Each number is 500 + 25 x the weight over its row's rms, rounded and kept within 0 to 999. Layers, rows and columns count from 0. Numbers have three digits each. The size before them is the row's rms in percent of the matrix's.

# layer 5 MLP up, 128x64, rms 0.116, rows 0-99, columns 0-63
095:508517524480524458502477507537502494506480473477504514441475498477494440487486507524496571507491507461522481504516489479483458520525466510467488530495556503506506508499503511468512486530514549
098:512503498524516492475489543516518478517472554513504470526467474510541489486517474515519471484573500465494547489475517524507534505472479520539530493534510489479512527502461487493487515458518482
094:524518487509505509455493531465519505500479517516464524483473476458505549518511493527543478514509487523492498466516509507449529490486505489463514486511447537474554538500472504501506525512448500
102:510454522526529473511495519517520459439525501484493516542532499499514501514508542548522516515533518547513496493468533491492526517497491533485468531522463474466472519502524488507490506515452521
101:454538486458433489509516520470485518465517506497487476532529476513496523502548533492522515488479476496450514519452492530441538520505504508512525512480520498516516478483496474523477487498493517
095:513490463514505488521488505489501459522481494493559460462502545542487503517512533518502492492520542500526564518460557493481488522545483513487491519495459516515478521494502517509537520478487487
089:464474528523529504540490532534496484475487540540531498506540513483530508525515537509466485475483468473503509557524498489489548525482488522465457492460484481501503472481519465502482482491521485
089:507493492463480529530491491493475470518545442518518523473494497506495495522529520542527481555495507525531517478542504475490525515505458526433498471508483489525507499515489488473540484468490514
103:474519506511495550489466512488506510490489512541496469514516475513469486484493447521515467472522500523519476515518521453521490523531477534451527538499496507501534519567496502479497510484462540
094:485494481488521457512467470475506540471499503486505528436480519482451506495528528476510504471472500515528463488502500519501562509468489521499461518497506483502532512520475541497527505556484525
098:478515484484516480529522473554526490520487494484510490491527518474468518506530474481488525503485464502474546495462497535460544489500495504544471538529536513505508490528498533463539502516493445
092:509459488470504534503502464527530441512465476479490470503526500543516496522473530515512523479452502536490492510447536523506491514520483513477500486484526521490490533481444478487497508525545508
099:442513478473494518530525440523495511486457497507487498458481478527493527501461496468488500479506513455575480524532504542489506517482510514495512530512489488472477544493523522492470500504492506
105:503469482497541494544495444532501466497506483497477547474564519468510483490485513495468504523496503489530499492523513488484486454493490480473477499485478489516511528503512514445552467481546495
099:471480488503506500526479560483499499512500519514489436493500482507482523522499479506534530499491514509481495482499496535551526474495511513515501493537463510538528488540517468518498431530460459
097:491465484529484506492531473458523511549503489534523485512496488527527493514546522483463492476455528518499440492484480527503485464456528526460469535490521502498484512530532495484481483489531498
111:540491503481504502483504428515530500481468512465489508520505514528472498503504460489497483503470487478510513502507499535500486543531489502495466520558492537459483535460462462488515504444488484
102:486495478449522492491523502528494474461470520475463521508547485513493475520486532516515504527503495540516501497542472501483505492493545474524504540507515504491546459494473498549501475542547471
092:512508528508470492495512473513526488496507544496462548495521475491494538483514511486570489502490512497543531467544534535474453492513522533529498489525499499477470466482522458522527503516493478
118:498466527475455460531475528536471492492478487506499518496488512492497501509521525526514494499454497499530538489523464518466527437483474529503527500489459510530544508515508540498533475459500522
096:464498520497495469524520539491486474511491520513455500465491494485486458454502491541527493500519513522529493488495487448528470490520503480514504482489486481521500468549554498451512528501448536
096:513513482498492494514525555523483502458502557516501467472500467546508503511507512499464522464524490452520528503506530499506506477485496542472514502509542518478466533496536477544494515475478544
093:534514519485474480459481472496510498451427522511489461477496475506514487506524472515491467487513501474476492481543529480533490499484514491451490544486511469521488513516454497461508536517527511
096:460501469512445516481469495503459476488521496498485517506475488503507518472494503495492507567503534466493510501470512539486506526521484512503562477483529552512487459504503463539495507530467473
088:535508534497482497537479503475508494520528460466482434478489523503483500519521513494474512552498484480509496526493487510530541495516448518472478482497470544486566472513508474486529500514500520
105:461510482488428525504528524518533504514558472505472464555476511534467505508485540539510465536527489478474489533498484501524518481501528480487527481505519497497501467498526510515510481476505485
101:454473526537521528514546484511466517502466477519485474449495489504476509465480536539507523529497492445489465498528519498457476486514543498506462489504461507493499507496498522469527475503472519
099:506503507524522493505486517466533499511534468459482466555498497499515520502500512527504515530449468455528473508492494513512547489477506561540493507508506504512490481506497479472564459518528504
107:493500542527494487558491514503461501562544475462526484500514546531541502513499488513521530480509454493486477478470510515494484490481546485501478474492492495494475458522516531530467497492505526
097:501493480506520482464486455519535532505517509513475430519479476456517526500508506511475485518530453466478488520531539497496502475459501523488519467462483500497492518489507491500528494427493507
109:518496480473498475498521530530520495460510454497471511481498488501465474455533501489499484500521469502530491454496478471529498520534499551553444481497482504532520476496517522521525550514495475
093:522500515498494530452534529471507491460492502448505492478508480515467502457480498489528485496467461460502454504500499498477510487481538532522504483508503516506509514469564458496516479513437504
101:542543515501492482494500527493474477487533544512490473483529490501528495473517466494552498544488468531476557507502536482517477542477496494493455512507517502501447552508525494507485479505503481
107:528538530508482496473466464532511526496475497482478464506478505483478519469496504500484492484513543509501546499424448488495481502497538500463493507527534465519484472536524468479530519501495511
108:495486528511467524503476509484476530483489530474467495454487459517519519504515495516491501515535514562515492509504476460475490531569487497506498517493518501449476499504513449532494554519508515
101:505523481548488528497506457473495518488465481455534537507494496502475534513458489575495523451492506512498436535512484489465515484498478489524514515473524497503471479513503519501509522489520477
102:516528469486466515532525465494511533485519433490511460509464517479474488492484534487519533516509521472492534500531508504505480486512512492457486455521440472513533543492511472502489535513510485
105:480536515478530473547531492497490520479512497509474510498536518510463454508485509522508539462488509507530498505503577483489467456517466481512506488524494446509504485483510472539502479503544490
095:471520506464531484484493487522474486536497491501516517527489488508520486486478515457490513536493476501464502523527485453510553489482502473506475545511506507469500473578539505463513508476516546
096:476544502503535494468486483498457526478521466533496514473507507525513519498492514500506536432492505526527510490436501498470488518500530468498492534551465476509461464521503522456502508501493492
089:487555506509503488526486513526483492479457516506491526501499463521469475509478456498497507484495524516550482544506496468467480507524552506532491459517514510470495481485418500512535491506517503
099:505457508500496542534529500549506545532506474496478485537517483480454495539489536533521490507480476521475489477488487521524459485511535477483500546493499513492485526497565511472488488534491514
098:509519509505516548472444456486467472518488444500482535465543506507507463469489494532492491515452460470481465509479511504487525528515473494475484526482512488465508501536487538504500486488507519
104:479537476507524522529496522484472524527508487499547539491516490509526462515475525440465483494512478461486480473519510500488493498485506500485490535498562468540526473484480462490538530511471485
096:511506484531511473431513503485473513518528476539487519471492519496512467497480494512506534520493510490482442487473531472508524514536501464526470518519498479489518494500490547509567501456470486
105:481527534462520470449520456494502504462506485520507471477533481512487503495520518475504473487509494469486505557555535494499552522503506501488475535484503490524455483500497471466489457514469501
095:471490527469521480499450577492495460531511503570523518485469524501500520492490476497532490527514453528496512515486489459506536535506496520510515478520534533501526470511492524496501504505484488
099:498515483552554479514514507494510550491531505447492518548532498542509488491495495499536519476514512495519459535524503557525483520503490494549511488533491457519519513492512478491511486524531510
104:479473499544499522471518528540473539456500487487486490478504500511485478455529470470519483517475523497455558495517510458475482526482466500467498527528513531478466502495483459517513475514480487
110:471484515488471471487532491489483475532495525457516521547505479474523479519493536495546491488473500491492556471492488507505491525519518507523512568497506489506498546560487523461517489477518525
103:501471481490508497503496498485525494468548503469507468504451507553443501467495547522506460462461487508496500496541515490504532475498506495490467509514498512524540493488523522534461532551499513
101:495495506498488505504513512514456537530482515473539472499484479508476474471473492498496457510538493514514442476481485484495459473489539481459543505525521485551453529486473496543511496500538497
103:511459510481501508480502476488460492519510471519530507491472447525547504534504515502513503518480510475507451449508518483524500556560500478484521539472520522476500526514498495513472506527454507
100:495533473496500510456498481502490489508503457525516531525463565489491480500511502524541519477522506498470510472523480496475491501539502505525498549533506536554488456504514507454536509460513504
110:488466497519520480525561488473484471525523489476543562495476515477504498495497529493500511488503481500450488497445539511491529478503520491525496488530481513478495527538444505525464478476486489
105:504485517513518486492520489500511486461514460494527533557498529451507483493502553495506540560482502486494470526525484488519506525510511548503541520498509493472503495544488499528525463489485447
101:487503505528514517535430507475487496502510463521526528499520497449526493479481525544487501524476504523505490529527489533499495471509479490454474471478551493472528507491480484521496441501538523
100:530455500529475518473471516488485531485493446475519483503477529480501532524499526521519487476517530472483494527465503478494548482468513479543507462526483481521478510480521546510516506528454532
098:522540505546486498511513472553544496554511502461501504536482455533480501492478495512479517481490542462544488520493531503506512451491526500527496525474494528471492476489475512511537502471483484
095:494523528499493478505498492479489478545521488505490450544539482529492493472484489501481499504449544513510507523519515483513498508508471499492534521515470488439540499480490437507486481440505466
089:494507471508511509520503442545499499505450545452494517487452494502486495477500480519534472460505476461457508504514464525473490452496460478483479494504463458500485526526508506480475507500491493
105:500468558552533469515493521501503497493492475510460529501519504491528510523521515505486535528510496480525518495452484505439522477509435503512483511487512536472467512467508525477496467476471501
104:492469531527500509547462506481503526512509517490511499515498548515490466486492490485494520470511521521559546512473469486526500496511536519483523535488505548545481461538480545484489522477518531
103:487468479465452511468513498514492462501548466482495504503500535493518552548520489457487529520463483501480532498497503492494495527442500491492534536495522470497528480499467488511503478467538471
093:463519471478480490500475534518486497487508496492518503488526495519498483486456489466508523474507449509492519466502521474476489480523412504513480505558486470499526479492452480493529492467530476
096:521522493461509483451518491493469487506458481487515504495527501467518553466536493530493501486445515503475516461483469489450471534498514486461517521517480480477487478521532524526483461472509507
096:492508518532493480507469490502493446494516485510537493471513484520514502449518484519538500488470468500486538495480479513547534526513503548563517509465510535485502526540523479529543522509499486
097:527522449511513535515520513473478532445459492515475553475477506488523525508505500507473496518506515530517494535507485502490473524440487471460503477493459485544469524491514487484505469510467505
090:504512468497444530508481517512500493466517503513503441515508550489470500494524514485530476484515502517468502428474450461475483488492481517500535532514495485489525472473523510483553488502491496
093:470486504522472490488513481478510485471473520480513514482489522532519487531510547502512486476479512510441506472489536543487518500507475535490494472463512515508542474485568460448482494532489497
107:520535510492525465535485486546495512490502525539531493517530451504497508550490512486474520517478486505515510444511493505514476527520533523472502511511437504474541509526477513498513486507521441
097:539452488494520527529508483495516506507491504518541475530453480509522459494498524553465507508513466479492460518526513493516492497503485489497548522505490500518505432530532551483513479523518527
102:536508453513466543479519490522508460466464505495498526518501501488545515543548492540527510521497468497496463538498474475469526504535518528515469514499469509440498511507496510483515491520499528
103:504464491519461486489478501462488520510523536505524526488554531499546515488525487490479504521472474500466456478517496490486511507482488515482504503527470442487519468520531500538541536482484552
107:537464529523512489518515515474522499483531497567494499488533460473540524505515507483538543495561510513522498505497525507529503494446471467518522507500518475519457490514482502540480486514512480
108:477482531469547464525512486473506471540526530517527497477503502498521508494552466508488513491474455503530479518551486461518483526504526491440471488458493482530488515501524538511493504496478501
098:482444446467496477519504486524443471514465509487524478518520474486472466504512497540522516489497515466472511461484464486503500468495517502480533495532484497536522500446509491513455498476483519
099:434570466490467496489514477509534443491474512498481535512452530533479476505488502512512485510522478518498445523534503466499513497501487509479512528524525485522489505475476513514487525522483483
097:464469505499507552478456557497479498514521509497493554490497493489577486496491469469519482468510540506491512487485463500550477537513490478515517460509504544485506489476508502505473500493507505
100:457507534534490491496473478533493528525452475518498486478495493520497504508440496531503549508459526477538479518494503456483487513503489458535519529516525500481488470465516458500504537470487482
113:496518546485483519522533486522502503495513448472501471486476482498480505499541493476452481483483460520471525515503518491534535444506478506520469521544518498491457521519520536495474485555487491
089:545469501489517501488514503478503461469510499509440503509498523514540459473488497522520526527528506546490461484520484501485518453465521476486489479482526493464494495493535456474486464480522548
110:527431498485472481462474502504471495539506487483508500502540448493522489519458495544493514504488502492505461489508553506518455495531495510462506490500551490494490466444492514495505536500493504
104:500506481472475534499483475501500524490470495453485502523475497503483491492478484472467538523459509529517517508464472485483553505530521502494469474469537480449491564471507514496528521517469533
108:477537461473484541492464488475504491507521526486520510506483502466508533550468516460519469499505484495501481492498496496558494497476493547524506507485516472516485528528471443532515495445469511
099:492492463510478479481491537513510439538480506526498515515474489530536512511494488496483537479527508474486525566516542522479498464525463524514475498491534456518489502469552487481511499516527505
087:505490460531523521485501546498504534475494516488492473514505522499474518520495466519498530530485511499542535487498509502487531470478545482500485476536473524515447567502474480463517526511504449
094:522478509473506492484473529510498487498489458512531503506449520483469514494490489526543475523508483506550556494447494517496542506491495490522478531491531520497515487457479516522527561496475459
105:455493527450514528471499545521483491512513463468534511508479501499543478503497491519482519512491551511500535434530482508474495470473499472536456513513530502507520508525507496521491454507486521
102:480513519478505547491531490493530448463498502514461509510501493480513510490486484506477530486522496457478546504512506577497472521481474511510504508524533522485485467491533478519487449494449474
108:553525515498491505528497487488514520525508524512487485464498500464502521473522492470496528513518509515550537441465485481461470530513484481448468479478488466520526480478456519491501514485532531
109:510499533497466496519491499488538460554538490524490493534485512492488446532497475496512512486514492517465518461461528511474506516520473483493531503529501513496535520482432478532476467489533522
100:481463477484529516526476513535529500516513500492549499521505509524535513507470509544491520463509506474473528520495482488521518526492440486529455537524480484526469479543514461465497499515539489
102:520511494532525541560487475506486507485516536478521504484507515527503524502490525487492504502523544474490503462479497500506516469448532486496439504500565480515515492500511484475431484497483523
095:462513460505514487528502470530513509519493520471522522531499473512491513445484521520488476531478517522520490520541487510488429474475486518541484518541510490484502492522544499491532494466511449
112:511551500505506522533461481540464506477492496562508551505491478504500513487484503461478516500513471564511536522508486510513504492500479508505510547542492524500480526520477481517543468496533471
107:515496517481556486539490483541491494522468466458480547498533477497490512533510530527542512518469527482527522491497503522495507443506484509463514460499492497492536482517481459544497502536507513
101:469523510449457485509494462497449484531500491476471491468521534504514518485485540503481513515552499470513535524505472517523479491498455530502541484503489514478512496468497449504496478446515491
093:481509449501530475489526525547506440541516535513510525532514510543472488478528513517461509477489536531468485517499497514505495500526494483530494525465495511493492525499495490536469454486549488
088:503452508483497503467510420492503508522471492481485493526514477554473517534523489529519509520462506535491536522515478487499545495516532466526519461488458469523531491502482500487509483516492526